Part of a small language model's weights.
Size: 9 layers, width 384, 3 heads of 128, MLP 1536 tanh GELU, vocabulary 8192.
Training: a variant of SOAP for these matrices, 933M tokens, 3560 steps.
Each number is 128 + 24 x the weight over its row's rms, rounded and kept within 0 to 255. Layers, rows and columns count from 0. Numbers have three digits each. The size before them is the row's rms in percent of the matrix's.

# v: layer 6 attention value, 384x384, rms 0.182, rows 4-23, columns 0-63
# o: layer 6 attention output (transposed), 384x384, rms 0.155, rows 4-23, columns 0-63
v4 111:136136092122145095145102107116146157075136114131152102150119173113162133140059142137134140109173129109143133110140123158123132161101089095123131129102126137127123103165102125058136154099136133
o4 115:113125084104144130124128086106114120144143130146141136128089117106101134154138115120120113129104085116157138121164129119120135157093088125127148117103089100072143122144126097123122136080163146
v5 112:191139155082125119140149111133114073185119127152120117130163113107157137110168105125127081158173153115111111112140121113120078128115108138138135176110144134127130118113158141140131127101130140
o5 118:140065159141151129130117145147137116139188065141132162120128078127096132131094120098097111139141079137099130133136127128090153099117168142081156156110138106143138136133124138103161125134131133
v6 102:179108143109123136118116152105132136128118115126131183126135148131113140102116146121087148144149191082108151084126165101116147132131183103134124136118109112081099085110152140161099148114121121
o6 103:091136129116175082121114175150101140131122133116129086119168126144111113126128151133141131120138150149115145117167066093089092099134138074117101127132144142132133134119102143090110111194125165
v7 111:103087146131173146130115118138118145156175144110165125119164162111104144111167141100117080112126129143115138100135135184158120116109123151129094096122129103139096076107151119160131105132107144
o7 117:101137148113139091134109144103147115151173146159125123136145100113115157121124101133157143115150131123108154131107127132107128129139122118129127101102129183126119184060118150122129137093137112
v8 104:163120122093167153105097153206077147166134106152115112142146088148178125137144126137134142135107093136136104159156130119136110131151130130146109149146122087143112122107145144180107063123125130
o8 108:160155137142147134128123070137071123106153132123131135098117121099084127088151145130104171136095153080129137129126129102179130098151160150108122146138141128171122106112160119200160145103084132
v9 106:174145179109129122158116087119119143117111124119119166138127107099137133115098170130113160120101108108120168150129111123135128142182112145141157118121131171150122167137128124105128125123163130
o9 108:115095151100128098122169141158126155159094153134126126145097144130102121092136126068127118130150130162126139109134130124131150147163128135110141114106166112047132104100133122156122082117088169
v10 113:116142128124119139149106144117093104118093110115140132164108145114161132137113149196123110115120073194173144095094132123120143141127126146133130112113128109135146103120119131150159124106127152
o10 116:099130096133130117104103133113110108142119119158191120087082097104122198124160109140146121141130144110130116137119101167131121127150136144100147079126125128098142117127124104167139127107127179
v11 108:130129096116105126084137128145123112118086107154167129118163136112162120085133110087106180141146120094126084097119136111125145154102141138110091117122120151120145177123146106136166180118153114
o11 111:114121118104161117125084136145113093129102112143156094108144134122188156164115182153127107104097133109137147090128153134134150111143162121135107141097126138077189137120135083128136106140145127
v12 115:105089124114141133122102109145103121170110127125147148132118130152115163145174105145122122151088100083131104143090128096134106122116175130144112072098139105148133115138121111170150101112137130
o12 118:082149137101131116115120080148116142104113092122126139145135153134112126100136114123118140134140180150099140123131142135145121116133147115141167107124098105169132164114102078112153127125125125
v13 112:070110102146163127152094121185112138148117132109130171108133126152101109161087111120160137104123134149107180130114123123124144139130154126165103139128118148103122161146090136125151127130207163
o13 117:181135107145115118090146104136143098105127151107120172120084105118157187159172131102122071149144135147126164131125104121096143149141143140156147159134124146146131113152113126163125133107091114
v14 113:133114093119110142113179124122121100174149120131120104124132125066118115092125124139107150131118123113143106130149117123129107136127101150119076116152093098120103136089098129110122165128129125
o14 107:142128093140149155127097141115084158180133144114140096139143124117110105104142127122117158077132126077101099107127150142130125154141098139098063127118107104101123164118107134146105079124094081
v15 109:192110127111109164138168117103128147130152139142139151112117136159114114097138158165139127129099140120145150129131148106158133128155114100127161115147134146163152111144163107118155158147121089
o15 107:134088132146113146085192179109138152149130214146142103096135122169114140145139143138161165094130147114116136145154173124109140096177110114101099110129130133100163130130132131135112123124169131
v16 103:165104156083129140111104132110095147092139151136102109159114148123129147078166131147118060121116107104121132108155103116158106126139139128120106090134145168110133110131123140126097169127085124
o16 101:126114103129088135108123129100125157122138120146174119099165131123091141139120127123100115105108114151056105104148104106136150106108128117139133131153141121134099117142136169144138111134101090
v17 108:100121076128112153117138149128124156113140114146156116124140136092089099127112123137141113162131111108147121168142108149163137126151075054131099120158151141140130110150119118143149162074146109
o17 109:118105128129119162127085098174123133159096149096121141112113123127083138125130112105143059132186126108102141133132158152118152134124150114143142151107132121155143111135140136125146155170126108
v18 109:099131146117088159121096146112129079146125126104097149134136062145094127126144144127169104115176137152127162138142105076101111130114127115135143093144128127094115106132128111155091114104158131
o18 109:144171079133113125146143152144102115115108152125103135128096113101093154134114115105160109140123122102125111122139077116125146171157078078122142120177116155088149120172137147140149117121150097
v19 105:088165121133137115128141114140141133143110127119106126084169124166089148081121143136152133123119126145152128146099123171130157183098087154150157076127100142120154165077139142144137124121178131
o19 111:129170139176117150159127133136129090157088125139137141092113125086093137107129121145116094141091137124143069119103124144136169156133128133111152137116118127090160119092147106093094113152166123
v20 109:141086105116149105135128142149132085093105101135151115123130160128139114082117139141100139134117112060157102121084179131110179103147115121123144104106126136108155111092127096113101123128133129
o20 112:131145109153178171166117122192126133131104122119142118104126116139133166092128132134160137104141092131156207139106096144172115114139127110127092110089124103139142149056115097090127107142111074
v21 111:152125109112117147111148108128109174093070133112112105121137122147159146102171147137098101140112065140133091118099153099103129186117141105135083165140101167123112169090100135110144125152156126
o21 111:094131154122132178136138138123160127118123105154080151104108156120106139130109111140126117133158142178114115154153086099150106111148088167111131115093167135135130141123148109133157125096163155
v22 116:114115167139101139133085108132164107087124150121106120143160167129111160134107155119122168140143124144125158146083138114143156110094162124090151093167137124097150141132111125139134147144146126
o22 123:099107120149132099151113125136133147106116138117132139113147135104130143160139133141114113118124132136163143110121058149142127127112158146116147088105130121123134092153159125128126132142137090
v23 105:076148164168121098080128123123128108163153139100121105136168128111138111152109102125161101101119148125093119164157172137109115150112104152159098098143134088139102124136123119118093155144119122
o23 114:170156158150137126118138141113098134159139109137141115108149151116092111147120120148118129156145128129105071144117103114155140105119136133121125131154097165117096100131075116174134165127113118